config = dict(
    n_layer=11,
    d_model=384,
    n_head=6,
    n_kv_head=6,
    head_dim=64,
    d_mlp=1536,
    vocab_size=15736,
    activation='gelu',
    norm='layernorm',
    norm_place='post',
    norm_eps=1e-05,
    positions='learned',
    qk_norm=False,
    attn_scale=0.125,
    bias='all',
    tie_embeddings=True,
    parallel_block=False,
    init='normal',
    init_std_qkv=0.022,
    init_std_o=0.0047,
    init_std_up=0.022,
    init_std_down=0.0047,
    optimizer='muon_variant',
    lr=0.00411,
    beta1=0.9,
    weight_decay=0.052,
    lr_head=0.00573,
    grad_clip=1.0,
    warmup_steps=200,
    schedule='wsd',
    decay_fraction=0.323,
    decay_shape='linear',
    final_lr_fraction=0.1,
    batch_tokens=65536,
    seq_len=512,
    doc_mask=True,
    train_tokens=520100000,
    steps=7937,
    dataset='wikipedia_en',
)
Each number is 128 + 24 x the weight over its row's rms, rounded and kept within 0 to 255. Layers, rows and columns count from 0. The size above them is the row's rms in percent of the matrix's.

# layer 5 attention output (transposed), 384x384, rms 0.0462, rows 53-63, columns 0-127
size [136 120 120 134 119 132 126 136 143 127 136]
[[124 152 149 140 139 104 111 159 141 138 157 118 134 149 115 110 129 142 158  97 133 121 116  91 136 110 133 108 126 137 102 113 143 142 151 117 126 104 161 144  83 160  91  96 177 114 116 145 108  83 154 143 133 113  92 156 139 120 131 112 131 117 121 156 162 126 144 140 138 134 118 107 136 123 124 121 169 129 123 116 138  84 163 124 119 132 149 146 124 137 152 136 142 155 105 144  92 107 126 126 155 141 155 125 135  91 136 111 120 124 158 114 116 127 178 140 145 119 173 137 151 105 130 115  93 148 133 163]
 [129 147 139 110 123 167 111 137  99 124 151 118 184 138 109  68 132 142 116 111 110 111 114 101 133 149 151 149 184 126 137 117  71 152 118 134 131 126  63 101 114 127 100 150 179 166 113 121 104 113 111  96 116 156 164 122 117 126 123 115 121 111 164 121 136 156 138 110 126 115  91 159 130 136 144 125 151 153 144 140 107 142 133 118 146 124 179 128 120 135 164 126 154 133 107 104 112 108 114 118 120 143 117 101 129 152 180 110 120 126 102 169 107 123 113 154 163 136 122 102 118 147 118 133 107 119 131 149]
 [125 142 147 127 131 142 146 163  85  98 161 132 186 156 136  95 125 127 148 123 135 133 112 141 172 153 141 169 160 144 146  90  67  82 145 121  94 126 131 134 115 137 108 119 127 134 159 102 110 139 127 134  93 152 103 123 110 131 103 114  59 129 123 130 136 101 159 102 108 138 112 113 147 136 105 144 141 143 135 156 100 105 147 148 141 124 111 142  66 161 136 100 108  87 139 129 156 110 149 115 101 124 146 154 130 135 100 157 104 128 134 173 154 134 166 109 127 134 106 123 150  93 160 100  93  90 132 159]
 [115 121 102  88 134 135 145 137  97 108 138 107 138 102 122 191 115 128 109 136 133 155 128 163 127 150 102 156  87 158 120 117 170 173 169  96  87 169 160  94 158 117 132 147 110 144 109 124  99 124 111 112 125 132 147 170 120 133 129 119 150 176 136 105 165 135  98 143 123 143 107 137  98 143 139 137 138 146 175 138 109 121 117  94 144 160 100 137 122 123  68 110 148 125 101 134 130  96 146 132  78 139 164  82 136 115 125 114 171 132 104 121 117 114 176 161 124 130 127 143 127 107 138 123 113 109 131 105]
 [142 112 139 119 129  65 148 119 155 160  82  78 133 112 126 139 120 142 117 117 158 123 117 114 116  96 146 165 100 146 154 152 134 107 136  97 154 122  86 132  75  84 143  87 151 144 134 146 131 134 126 110 110  91 112 116 123 148 115 135 123 108 107 141 129 117  83 125 169  99 154 155 153 107 161 143 125  90 158 137  95 137 156 150  83 108  84  90 155 124 154 127 170 153 106 163 129 119  81 150 165 141 130 145 153 116 147 127 132 106 133 117 130 144 103 153 175 121 140  96 151 137 137 109 123 149  97 156]
 [ 88 176 109 105 143 136 129 170 129 107 113 134 119  98 159 149 117 104 151 150 133 130 169 155 117 138 141 166 109 101  83 160  79 206 117 125 144 130 181 142 126 136  85 141 150 130 150 151  93 106  91 115 141 128 136 159 191 133 121 131 142 114 138 161 106 175 121 141 129 144 125 120 129 107  89 103 145 132 118 114 148  44 120 119 202  90 110 113 124 122 144 166 178 111 145 128  95  81 153 138 138 153 147  73 128 149 153 140 123 128  98 152  99 129 140  79 120 103 156 128 115 137 120  89 131 138 152 176]
 [135 110 124 112 109 163 129 195 148 127 144 124 141 117 120 128 112 112 139 126 173 171 165 140 149 124  78 186 180 117  97 100 135 155  85 145 122 130 123 127 113 131  88 163 167 133 100 140 122 128 128 129 145  94 150 131 135 114 105 132 165 148 149 126 142 105 168  73 144 192 162 140 130 115 129 118 134 151 161 119 155 131 105 111 156 142 167 135 141 137  89 139 144 124 130  93  71 117 109 115 117  89 134 121 120 108  93 141 115 125 110 133 155 126 135 125 177 126 162 124 112 127 188 128 149 115 106 166]
 [123 139 158  97 118  93  98 217 129 131 145 100 130 143 145 112  46 154 125 153 158 138 147 163 185 143 166 121 106 122 139 121 111 129 168 157 135 112 124 131 163 109 124 115 143 139 138 139 150 125 105  82  71 125 130 149 132 108 123 117 120 122 124 114 125  97 169 118 111 102 151 137 128 103 102 120 116 111 134 129 162 134 126 114 123 125  85 144 133 155 153  95 135 137 138 126 147  95 108 150 112 127 132 162 102 109  71 183 109 136  93 158 148 142 108 124 103 125 101 120 149 107 131 144 156 105  69 122]
 [146  99 127 141 122  66 119 177 120 168  89  92  98 161 138 101 146 178 159 113 120 125  76 106 129 152 144 117 169 115  90 119 137 137 105 131 160 160 184 129 159 121 121 139 163 148 117 112 124 128 146 117  96 159 159 140 113 145 137 132 158 126  96  90 106 156 112 110  87 165 116 124 123 158 110 146 160 138 122 150 107 146 143 126  83 149  87 132 149 101 171 142 124 133 104 115 145  99  86 142 148 139 127 109 125 108 156 160 142 102 143 109 142  86 145 133 135 142  80 146 133 161 145  92 104 108 133  77]
 [132 109 113 134 113 144 171  81 117 144 145 151 107 116 127 124 136  93 165 134 115 118 128 127  95  93  87 143 107 149 185  81  73 102 124 146 109 118  97 128 134 133 150 145 143 129 100 133 127 140 134  97 145 105 137  99 121 136 149 113 112 106 153 114 124  88 121 130 161 135 114 160 173 138  88 136 121 107 140  94 136 114 184 116 116 115 128  79 106 138 131 108  80 139 138 118 137 182 145 141 153  89 143 147 174  94 112  83 112 103 104 151 159 173 113 158 129 100 125  91  84 129 142 141 166 108 141 113]
 [181 139 124 162 121 133 140 157 118 142 172 105  90 149 103 145 104 165 126 102 123 147 192 137 143 100 157 113 129 143 148 121 124 168 107 137 166 144 108 132  82 146 131 114 174 109 105 133 147 142  99 121 139 128 150 112 136 126 125 133 167 114 172 137 127 104 120 138 130 184 110 137 132 140 114 126 135 131 115 103 143 120  99  91 137 124  90 119 150 123 133 118 100 142 102  62 158 125 113 106 183 111  84 141 103 110  98 103  69 121 194 110 116 105 117  92 154 152 114 126 150 145  89 138 112  98 115 104]]
# layer 5 attention value, 384x384, rms 0.0534, rows 54-63, columns 0-127
size [110 112 118 106 121 114 120 120 106 116]
[[ 84 120 101 122 202 103 125 112 142 156 127 100  93 156 110 158 126 138 138 155 115 102 113 119 170 121  89  69 114 139  90 133 185 116 138 133 136 108 156 145 121 147 149  92 141 110 125  98 126 174 156 145 127 121 105 142  96 134 143 151 110 177  94 120 119 106 146 148 142 141  94 101 135  97 108 132 104 139 124 123 149 146 106 140 103 135 101 138 134 146 121 110 102 110 119 133 146 154 166 150 102 115 116 145 143  84  89 136 159 142 142  90 150 122 132 124  91 146 101 112 109  79  90 147 128 165 118 167]
 [143 153 107 132 144  97 114 138 152 106 100 150 139 100 142 137 157 121 125 146 109  73 133 121 109 138 145 108 111 129 102 128 119 160  93 165 115 105 149 124  95 143 103 100 127 124 131 119 135  89 111 130 165 116 128 134 139 123 178 163 182 128 125 121 141 163  76 108 158  92 151 131 132 120 130 130 124 149 126 163 153 106 166 136 118  97 149 128 117 104 113 142 129 168 157 145 132 129 145  91 136 130 105  80  75 156 133 110 113 143 142 105 159 114 132 142 185 144 142 129  83 138 125 119 128 182 134 116]
 [128  92 148 112 130 111  80 100 112 166 126 137 133 141 148 110 140  98 122 122 136 128  95  76 151 149 107  87 136 126 117 141 120 136 136 112 112  91 123 108 106 138  94  76 129  91 166 123 128 131 148 137 146 108  93 104 130 102 138 130 100 123 118 130 160 134 150 139 149 155 146 104 155  67  89 133  86 122 135 105 120 111 126 163  79 148 101  73 137 107 162 151 123 122 114 119 149 199  81 151 154 134 160 152 116 157 144 113 123 102 142 122 154 131 127 112 107 148 140 131 187  98 143 119 151 148  94 144]
 [125 118  88 154 124 178 126 100 117 160 131 172 148 139 157 128 105 137 144  92 113 115 151 121 114 164 134 120 120 138 106 100 125  88 173 151 109 167 131 132 169 126 151 132 122 118 142 116 104 163 141 139 115 145 122 156  94 130 123 141 136 139 161 185 117 120 132 131 103 143 118 123 117 122 147 141 120 112 115 110 133 114  94 102 134 149 140 158 135 115  93 155 172 126 130 115 126 123 149 111 143 112 150 118 131 101  84 131 104 140 148 119 135 112 127 141  99 147 124 126  96 128 119 124 117  57 132 110]
 [124 138 151 133 140 110 119 118 112 180 166 116 141 146 101  93 140 126  76 128 175 172  75  95 132  93 130  99 142 125 165 145 142  93 141 131 125 184  57 142 100 116 166 109 135 125  95 118 137 128 134 126  91 110 152 128  93 121 130 133 131 127 132 124  92 101 142 138  87 123 104 171 101 143 158 122 102 114 131 156 128 136 113 163  83 129 145 137 138 108 143 100  94 116 170 135 115 105  78  99 102 109  74 170 155 108  98 106 103 146 122 114 145 121 110 176 127 140 118 147 130 129 155 140 130 111 139  82]
 [119 164 124 142 140 104  99  76 124 135 142 113 125 157  89  80 134 146 131 130 140 101 129 149  94 147 129  55 133 134 154 121 103 127 185  80 167 133 134 105 134 109 188 115 115 146 112 133  79 151 104 106 121 126 128 159 100 123 168 121  84 138 107 106 151 168 132 213  65 146 114 129 161 137 123 120 136 151 120 148  86 137 137 146  99 125 106 126 137 102 142 116  91 111  88 128 148 126  94 157 153 113  93 160 132 108 142 134 158 147  94  99 112 114 156 117  98 114 125 120 140 103 118 141 123 153 145 114]
 [144 129 108 138 121 114 156 130 106 191 110 170 116 149 122 140 163 114 138 109  93 151 129 144  83 188 142 178 139 157 161 108 121 120 136 152 132 131 136 138 141 149  74 118 136 136  85 139 144  99 122 149 131 115 163 158 128 158 145 143 130  69 137 154 110 161  81  74 108  97 163 142 137 128 104 126 128 132 109 140 109 162 126 123 134  97 169 114 118 127 121 103 123 137 132 128 141 103 115  96 108 107 122  80 141 149 146  83 123  84 134 145 128 145 135 169 136 133 118 145  92 122 138 100 115 148 150 139]
 [ 97 119 155 117 134 152 127 112 145 112 134 188 181 109 144 115 125 116 150 181 148  89 150 135 139 105  86 150  62 109 125 124 156  89 163 142  93  92 107 113 165 122 177 137 142 146 172  90 134 104 128 132 132 123  94 109 146 154 105 128 107 131 132 122 103 102 131 127 213 102 116 104 115 113 170  79 108  99 170  68 139 122 101 139 138  78 124  95 107 166 130 124 110 113 160 140 143 153 153 138 149 125 118 128 146 155  65 136 135 131 138 134 124 178 157 123 158  96 107 123 120 136  92 118 163 143 143 148]
 [152 140 143 138 138 115 108 142 116 126  98 113 141 143 124  95 112 173 102  87 149 154 116 121  78 120 150 116 119 115  91 165 151 129 132 113 144 133 155 136 121 130  72 162 120 124 155 160 152 101 107 116 114 126  84 165 163 106 116 140 163 138 113 127 131 132 134 142 102 178 180 129  91 145 134 122 158 153 132 115 134 149  95 140 151  86 101 169 168 137  95 134 178 111 111 167 126 120 109  75 114 113 129 130  86 102 149 169 180 159 104 108 125 144 154  77 143 119 129 108 145 179 162 107 136 128 111 130]
 [ 90 145  90 114 194 101 129  84 180 139  91 142 109 133 128 106 131 132  86 128 133 108 133 137 120 105 135 152 154 129 129 138 148 118 115  89 151 111 158 153 169  81 165 130 116 163 141 142 138 117 186 115 127 143 108 146 162 186 110 146  88 135 146 115 139 176 100 139 122 145 124 162 109  99 115 126  86  77 122 120 102 153  98 185 150  97 114 120 112 129  96 156 137 157 184 163 148  91 152 152 105 104 165 137 130 116 164 158 184 123 111 119 127 164 137 143 131 113 122  87 120 149 144 127 132 165 124 137]]
# layer 5 attention query, 384x384, rms 0.0583, rows 64-80, columns 0-127
size [ 84  94 100  94  94  85  88  86  90  88  94  89  90  95  90  92  84]
[[140 142  90 123 132 160 111 123  89 164 117 115 127  90 116  82 148 162  89 161 118 133 131 134 138  84 138 131 142 116 125 100 146 178 168 117 117 170 123 128 117 150 148 128 118 141 107 117 103 120 118 138 153 130 101 113 104 162 157 136 150 135 146 154 155 106 169 152 135 156 118 103 110 108 100 157  61 139 146  76 119  80  74 122 120 140  99 104 118 121  99 126 115 160  83 153 141 142 157 131 172 152 143 149 141 114 134 136 127 139 165 153 109 137  72  79  94 114 136 137 127 131 117 132 117 173 111 189]
 [117  96 124 166 137 114 146  90 141 138 127 162  86 128 144 102 170 115 101 114 116 127 127 114 116 166  96 154 139 121 154 149  65 106 106 111 143 103 116 132 121  82 136 120 123  99 139 122 123 180 109 131 157  91 143 153 118 157 128 141 111 127 169  99 127 132 170 198 148 191 123 163 173 136 167 114 141 135 124 124 107 128 115 182 106 162 156 116 139 122 132 134 151 145 195 144 162 102  89 142 153  89 132 142 115 167 148 110 138 104 111 136 124 110 147 149 122 126 119 136 140 137 121 143 117 133 103 142]
 [217 139 113 110 132 142 162 134 124 129 132 124 133 128 103 101 137 133  81  83 121 124 118 109 144 183 138 121 111 160 141 124 110 109 156 135  84 177 100 141 181 147 133 122 116 119 139 117 131 159 131 129 107 133 136 108  51 136 101 153 119 147 136 170 163 118 159 107  92 173 123 138  94 128 156 107 138 115 156 139 139 147 101 119 128 127 108 138 113 146 144 143 121 119 129 128 129 106 110 163 129  95 124 128 116 167 118 133 145 123 140  82 136 126 142 134 126 133 141 150 106 122 135 147  94 128 136 113]
 [152 131 129 137 118 115 155 159 118 123 133  93 175 139 122 127 143 126 119 119 111 109 160  95 174 111 104 101 125 135 128 107 156 124 118 131 109 121 143  90 136 140 119 115 146 116 118 132 163 109 147 154 136 108 111 195 107  90 135 109 123 119 154 107 145 122 157 130 149 126  99 138 177  91 132  91 166 123 125 142 131 155 132  99 133 145  90 110 113 109 131  98 137 101 199 130 173 109 136 128  59  91 127 123 172 145  71 118  98 114 145 150 183 114 149 146 132 179 111 136 124 125 125  99 142 145 156 138]
 [ 84 139  98 142 106 149 136  81 117 127 168 134 131 110 116 108 127 158 152 111 157 155  98 137 136 148 143 140 156 145 125  98  98 147 128 118 100 112 133 126 105 132 128 158 147 118 162 119 128 113 163 114 139  61 157 150  61 120 139 150 127 130 102 119 126 130 116 119  87 157  53 130 146 116  88 123 133 149 141 141 201 142 183 154 132 129 100 161 120 112 134  76 133 126 126 137 181 138  87 138 107 113 138 188 148 143 107 145 132 153 153 131 154 124 123 160 132 112 179 101 105 142 151  89 135 138 152 154]
 [ 85 201 153 150  65 162 155 147 130  80 168 192 134 142 123 115 126 118 139 190  86 141 131 128 137 129 123 129 115 128 127 126 111 131 126 138 107 128 154 119  90 142 142 127 138 116 143 126 128 134 130 121 142 192 120 101 147 111 148  99 120 134 136 121 120 138  97 138 152 117  61 132 114  86 139 135 157 144 124 127 157  98 112 102 135 134 131 115  96 136 159 118 169 118 121  97 204 160 157 109 140 177 123 102 140 160 126 127 161 144 149 122 144 125 151 158 111 146 105 127 133 135  97 130 115  97 106 137]
 [138 149 165 127 119 124 132 130 101 109 107 123  99 137 117 109  99 108 106 107 101  82 109 132 125 138 148 140 110 138 124 170 116 149 150 116  86  54 154 148  81 134 153 125 106 113 152 162  95 139 120 132 165 124 172 194 125  92  90 136 127 135 102 157 144 132 120 120 133 198 140 122 175 144 141 132  97 142 125 139 111 183 170 130 186 120 132 139  86 107 112 124 141 122 147 103 125 150 120 148 169 135 134 146 156 126  90 128 111  96 128 129 126 147  82 107 122 121 114 112 152 106  96 126 143 122 122 152]
 [ 63 113 165 115 144 139 149 123 140 101 129 117 141 118 151 161 137 140 145 151 175 129  72  97 167  82 100  79  82 125 143 118 113 164 141 130 115  98  88 114  91 132 129 152 147 152 131 122 153  98 103 139  96 139 101  87 121 123 125 118 134 152 123 109 149 113 122 110 140 105 157 139 121 117 113 122 166 131 115 111 119 125  97 132 129 165 159 144 125 138 100 100 163 110 139 116 144 112 155  69 137 151  95 117 109 172 152 120 156 124 166 142 145 129 171 150 113 131 167 143 123 104 121 104 164 131 128 134]
 [108 135  93 125 109 139 165 137 130 136 142 146 176 112 156 127 115 126 112 157 153 183  69 119 184 149 149 205 175 106 113 107 104 127 144 102  94 100  79 145  76 110 127 140 131 137 193 158 110 139 102 144 140 123 123 140 112 113 122 113 110  91 142 112  98 109 138 101 115 144 149 131 135 171 122 111 119 116 156 163  87 118 121 129 118  90 147 176 132 158 122 146 129 103 144 147 179 147 152  94 127 132 121 101 124 119 119 168 152 114 123 111 120  98 156 122  89 113 113 106 118 133 160 103 124 127 131 139]
 [110 149 126 164  94 115 159  40  99 172 136 133 148 133 160 143 144 116 118 130 108 149 105 125 105 132 146 157 128 117 157 111 169 199 122 114  98 154 151 136 116 114 134 136 138 167 149 109 119 120 172 145 179  76 124 116 154 109 147 159 130  99 149 101 139 141 123 133  90 124 108 137 146  95 144 106 128 127  90 105 146 108 165 121 127 131 128 127 131 106  93 123 162 118 133 117 132 128 127 134 163 130 183 154 110 177 152  87 155 168 148 152 114 136 111 137 124 151 158 154 112  97 126 116 129 129 111 117]
 [140 144  63 115 166  87  81 134  84 174 127 146 108 160  94 113 138 142 143  97 113 155 168 147 158 112  73 115 154 130 126 159 131 173 128  97 120 113  60 153 111 147 136  89 106 130  98 128 158 116 134 128 132 107 105  94 111 114 132 120 119 108 124 120 112 118 156 112 150 172 158 144 131 158 104 129 105 143 131 104  86 175 113 141 122 108 131 106 154 120 164 144 146 128 113 130 124 138 148 140 163 118 163 108 131 131 111 143  84 118 149 148 115 110 133 117 107 129 109 134 149 118 109 114  86 165 133 109]
 [138 177 112 132 136 123 100  92 152 122 116  80 132  98 132 132 133 145  95  95 138 152 154 105 138 127 129  83 119 121 155 182 139 129  81 132  85 125 101 155 148 111 129 146 101 130 139 115 117 130 136 151 131 113 103 131 115 143 114 175 159 122 125 108 131 119 120 116 160 159 107 104 125 153 126 155 140 124 117 123 156 129 128 120 165 181 117 162 144 116 127 134  99 144 126  99 123 103  94 148 122 103 138 122 139 138 102  93  97 135 134 109 117 113 121 153 125 140 113 114 139 154 126 139 137 136 104 177]
 [ 79 161 141 129 128 140 140  68 127 147 148 129 120 114 139 116 109 110 136 113 157 145 119 124  93 102 140 130 110 121 103 137 151 144 111 108 109 138 135 138 111 155 150 124 127 165 108 105 133 164 147 147 139 143  95 117 117 150 142 125  92 144 141 123  94 170 140 163  85 113 106  95 162 114 128 129 110 142 148 160 147 110 115 133 111 113 119 180 136  95  40 122 115 110  85 118 107  87 100  81 124 104 145 122 120 120 160 157 142 142 129 141 125 152 121 117 120 113 165 122 163 135 136  84 183 106 138 169]
 [143  72 122 137 149  98 105 172  95 122 137  81 154 144  93 130 145 119 165 130 139 127 130 104  93 135 153 185  77 133 151 129 142 139 192 172 132 167 116 114 106 178 144 108 119  84 132 112 119 136 137 107 112 187 105 132 149 125 131 151 128 155 143 143 124 122 159 131 140 132 114 142 116 141 125 109 133  99 123 111  96  76 143 104 129 120  89 146 111 147 105 178 214 145 140 129 140 134 117 138 136 134 132 122 142  94 138  88 142 126  91 108 129 119 163 139 105 141 105 131  78 150 111 137 130 140 101  76]
 [123 126 180 131 136 143 177  79 121 131  77 148 136 112 115 137 137  95 124 167 150 132 187  90 120 127 110 140  96  97 151 134  92 118 140 161  92 106  95 160 130 119 123 127 145 143 159 109 129 118 109 136 123 198 153 138 131 104 128 145 130 135 152 109 144 128  69 106  69 135 189 146 119 153 171 162 175  72 130 152 154 117 121  98 131 123 145 118 166 174 167  76 143 126 178 168 130 114 146  95 136 141 145 127 120 113 162 152 162  78 127 124  87 144 156 170  85 106 140 112 150 143 119  97 128 110 101 124]
 [120 148 118 108 133 172 119  85 140 127 180 139 171 116 121 102 112 106 102 143 128 126 108 135 100  74 159 104  98 135 132 138 153  82 119 175 124 147 124 146 135 102 127 125 126 135 165 118 107  93 100 147  77 130 114 140 165 115 109  97 149 123  85 119 131 118  58 182 162 139 131 131 128 124 124 139 147 135  96 135 129 110 168 147  98 110  98 162 134 158  88 105 151 112 210 129 135 161 132 158 140 116 123 140 147 122 125 148  96 185 129 123 128  94 133 100 104 137 126 135 132 132 110 152 156 121 113 142]
 [124  96 139  93  99 128 183  93 139 142 119 117 158 147 127 148 126 155 118 126 163 123 153 110 147 140 163 182 187 130 159 169 144 130 100 174 105 129 120  93 139  97 134 124 119 141 121 118 159 116 103 140 114 114 121 137 120 131 108 115 103 112 129 144 100 124 134 101 104 124 141 116 111 141 116 142 106 128 122  89 117 162 107 141 148 108 134 165 146 141 139 136 113  98 163 153 152 141 149 138 155  94 133  76 126 107 137 160 154 101 115 135 137 109  99 191 113  77 110 172 105 140 144 125  83 137 133 146]]
# layer 5 attention key, 384x384, rms 0.0555, rows 64-79, columns 0-127
size [ 93  82  97  88 105  90  97  92  83  94  99  90  75  93 100  91]
[[114  96 106 168 126 134 184 136 150 115 139 129 128 158 110 111 127 173  87 152 177 149  78 109 142 139  89  80  91 151 123 138 150 119 153 126 124 147 111 112 177 133 146 142  74 103 120 116 114  87 112 130 142 108 183 130 126 114 136 150 124 107 146 115  87 153 117 111  98 121 175 115 132 128 117 128 131 116 163 158 112 129  85 124 116 122 166 139 128 126 158 109 121 123 117  95  98 120 101 162 169 133 132 104 112 154  89 119  91 112 138 119 132 128 138 157 112 104  92 122 114  95 151 159 134 117 129 153]
 [143 115 121 138 152 104  75 118 125 157  99 151 109 121 125 124 115 102 102 139 170  91 102 108 140 132 118 155  84 110 146 121 148 164  84 126 141 151 129 124 129 153 107 159 117 135 114  98 131 161 145 103 162  97 142  70 143 132 141 152 107 126 105 141  96  86 109  91  87 132 163 159 103 148 156 132  69 134 112 113 105  89 134 130 112 129 160 118 115 182 122 143 147 192 147  94 129 140 114 143 111 153 142 137 156 103 119 115 164 123 150 118  92 106 110 131 124 123 124 131 176 115 115 140 147  71 133  86]
 [135 100 123 132 143 112 137  97 132 162 102 113 139 113 131 137 139 137  76 154 138 152  70  94 108 126  93 116  93 130 107 106 134 132 108 126 133 154  89 138  98 142 139 153 118 169 143 116 118 137 124  98  76 111 111 136 132 150 152 181 136 155 105 127  75 111 113 130 133 126 142 123 126 120 120  90 104 131 165  90 118 135 163 144 160 133 125 124 135 118 123 126  87 147 148 109 111 134 134 120 110  89 131 128 142  81 128  95 127 122 142 130 118 148  50  98 128 115 148 122 138  77  83 167 147 127  87 146]
 [110 102 115 139 124 144 133 172 152 166 152 137 144 122 118 122 176 115 143 154  95 130 126 118 154 114 123 135 143 127 126 155 134 116 135 110 112 139  94 187 124 133 135 116 158 134  89 129 131 123 111 146 138  93 141 114 181 107 133 147 131 134 165 119 104 126  89 195 147 135 103  99 109 131 105 114  74 150 161  80 107 127 123 150 142 144 144 107 160 115 117 120 126 108 140 120 134 110 107 171 151 101  83 127 111 105 188 152 138 140  61  71 141 146 129 132 128 116 123 127 110 135 145 110 130 112 125 150]
 [128 109 139 137 119 156 162 115 178 125 128 165 158 179 103 150 147  99  95 143 102 128 116 126 129 112 136 131 131 100 101 133 118 100 173 163 148 175 135 128 159 103 131 137 136 178 103 181  99 139 153 127 130 103 108 106 107 108 149 117 127 114 125 116 140 128 157 104 188 130 114 163 144 174 160 124 152 155 155 136  97 164 102  81 147 123 137 131 184  81 132 108 119 137 137 124 104 118 147 129 119 125 105 126 115 142 141 122 145 133 160 145 148 107  88 150 148 163 128 172 108 108 140 159 144 104 128  70]
 [138 162 143  98 107 126 157 131 140 150 141 131 169 146 133 122 163  95 162 127 149 105 136 150 160 104 117 147 107 121 101 149 203 144 122 149 176  99 126 111 132 129 104 155 146 154 117 146 144 124 127 135 122 125 141 119 137  95 106 105 116 122 113 112 125 156 121 170 138  90 137 120 102 150 165 161 109 181  92 118 113 122 143 179  91 123 119 103 128 105 124 155 112 153 128 103 147 143 123 162 114  94 103 156  68 128 169 166 122 161 157  97 104 131 132 112 148 118 106 123 127 136 154 121 129 138 135 114]
 [130 131 105 123 150 122 101 191 103 124 135 103  95 126 162 133 142 101 158 125 144  60 145 153 136 131 119 128 127 104 106  84 157  78 107 166 113 128  98 145 120 129 136 141 131 114  97 118 125  95 160 152 109 120 138 139 157 144 136 132 121 130 127 114 127 120 186 156 100 134  99 148 118 107 100 112  94 153 136 138 100  62 136 144 144 142 121  98 110 150 148 138 121 133 138 126 131 144 121 130  83 123 139 129 163 151 159 135 171 119 173 137 141 106 175 141 126 112 112 131 116 123 120 105 129 130 126 160]
 [113 115 111 129 106 141 122 159 116 197 175 155 128 176 123  97 149 127 134 114 117 156 162 135  93 143  83 157 133 142 140 157 147  87 102 156 124 114 126  94 172 145 106  87 174 109 121 125 155 142 110 122 123 123 109 141 126 129 103 139 127  97 132 133 162 145 101 162 153 156 119 127 174 122 106 139 114 126 125 128  96  61 121 113 144  78  98 135  77 127 128 123 118 135 163 107 135 169 138 165 144 119 147  92 117 144 140 176 142 105 130 106 107 106 111 104 130 100 107 149 132 176 111 125 147 117 102 148]
 [141 127 152 120 112 103 107 180 126 141 170 144 103 138 149 101 138 107 174 142  94 116 104 142 100  83 129 150 116 130 154 145 140 125 174  91 170 130 122  88 144 152  90 114 173 131 121 102 110 136 124 119 160 139 126 134 144 121 129 126 139 124 152 115 131 115 118 178 130 115 107 141 121 144 113 131 145 157 114 140 128 102 127 119 146 118 121 156 165 148 105 104 132 156 100 106 182 132  94 170  76 143 135 115 167 142 183 103 169 128 156 153 129 132 133  97 161  96 187 134 117 167  98  83  98 144 140 160]
 [127 163 134 115 129 138 152 105 109 132 109 108 149 140 105  98 135 151 112 120 127 128  74 125 127 108 129 135 139 107 108 115 163 176 138 149 129 136 137 154 137 137 125 140 157 125 104 141 101 148 113 156 112 133 163 100 116 161 137 128 133 132  96 117 117 142 122 118 176 158 169 125 116 104 129 114 136 159 134 107 125 131  97 137 133 162 164 127 140 146 109 119 141 151  43 115 139 129  90 153 162 128 115 161 111  72 113  98 167 136 153 105 111 137 153 146 141 134 129 139 118 142 136 132 122 104  95 109]
 [136 129 126 151 157 146 131 126 136  69 139 113  99 143 161 153 101 131 118 113 151 116 104 117  97 127 141 171  87 132 117 163 106  95  95  76 100 112 115  72 155  99 137 100  44  87 166  82  92 156 107 157 135 149 126 137  96 129 109 144 143 130 105 157 118 116 154 141 111 134 149 128 113 127 115  70 103 115  94 150 100 162 118 168 130 135 114 139 112  88 145 152  87 111 138 115 126 163 163 156 157 153 119 151  93 171 132 123 114  95 135 175 125 145 101 130 108  86 173 128 143 122 126 121 146 109 107  92]
 [124 132  85 139 131 117  80  75  94 131 121 102 145 121 135 127 152 140 151 136 133 110 105 101 146 168 111 107 127 140 130 113 141 121 168 165 146 173 131 104 108 123 162  74 140 157 116 109 121 104 153 123 166 118 159  90 115 125 133 123 109 157 119 159 149 102 163  84 138 113  98 123 102 152 137 117 136 121 140 179 154  63 109 131 131 110 169 128 116 144 116 124 150 134 122 133 125 105 136 151 132 117 124  84 166 129 130 135 105 105 140 165 128 135 155 107 100 107 142 124 131  85 148 139  96 107 116  90]
 [ 88 153 137 113 110 155 140  84 144 137 120 101 123 133 139 173 154 161 107 132 135 142 120  99  75 134 124  92 133 126 154  98 150 129  83 130 147 150 140 120 103 101 122 121 149 112 160 114 138 138 134 104 100 158 140 132 128 146 138 133 167 116 107 111 136 137  98 118 176 113 147 153 136 135 141  85 131 145  95 168 156 121  89  52 143 160 116 115 151 161 112  97 148 167  99 109 144 188 123 116 151 131 125 127 134  99 130  61 170 119 152  89 145 106  93  72 137 156 154 132  84 156 174 161 118 128 162 119]
 [122 128 111 124 169 163 129  74 103 134 130 136 105 151 101 128 132  81 150 142 123 117 168 153 117 123 119 116 145 127 158 174 130 146  98 108 130  96 118  91 143 106 123 167 141 119 101 113 182 124 145 121 120 171 146 134  98 167  99 145  89 145 127 122 147 143 150 144 142 130 142 140 108 131  92 158 134 121 145 125 136 150 150 182 114 156 126 115  77 151 137 131  62 153  97 133 116 116 157 139 153 117 137  93 129  91 135 133 113  93 135 112 134 139 151  96 143 120 145 162  99  72 114 147 138 136 123 125]
 [ 73 134 171 100 117 119  94 129 127 147 147 136 127 172 119 100 103 138 181 111  89 125 107 116 139 154 135 147 128 150 132 152 143 128 140 159 151  97 133 153 126 115 104 103 169 121 145 151 124  97 157 105 119 115 164 115 122 123 173 109 110 145  93 135 174 113 145 140 132 121 113 118 154  89 109  83 132 157 105 136 100 110 156 148 168 120 149 131 131 151  95 138 125 139 118 154 171 102 111 117 114 148  83 110 150 160 106 112 122 161  88 156 148  86 137 112 114 103 129 152  99 134 129  94 100 127 141 135]
 [103 144 134 130 111 106  96 142 133 134 142 158 130 125  99  98 107 148 115 130  93 165 184 129 104 122 145 127 167 131 133 153 153 100 153 113 118 126 116 104 103 135 142 167 177 129 102  94 154 145 150 106 142  89 152 146 122 137 121 156  89 122 130 132 119 115 133 128 143  89  96 142 116 165 143 127 160 104  99 137 105 117  90  89 122 136 144 130 161 149 109 123 180 113 140 136 132 140 134 139 123 111 156 119 141 113 154 145 125 137 130 147 172 119 127  72 143 127 129 151 140 139 118 127 157 170 126 121]]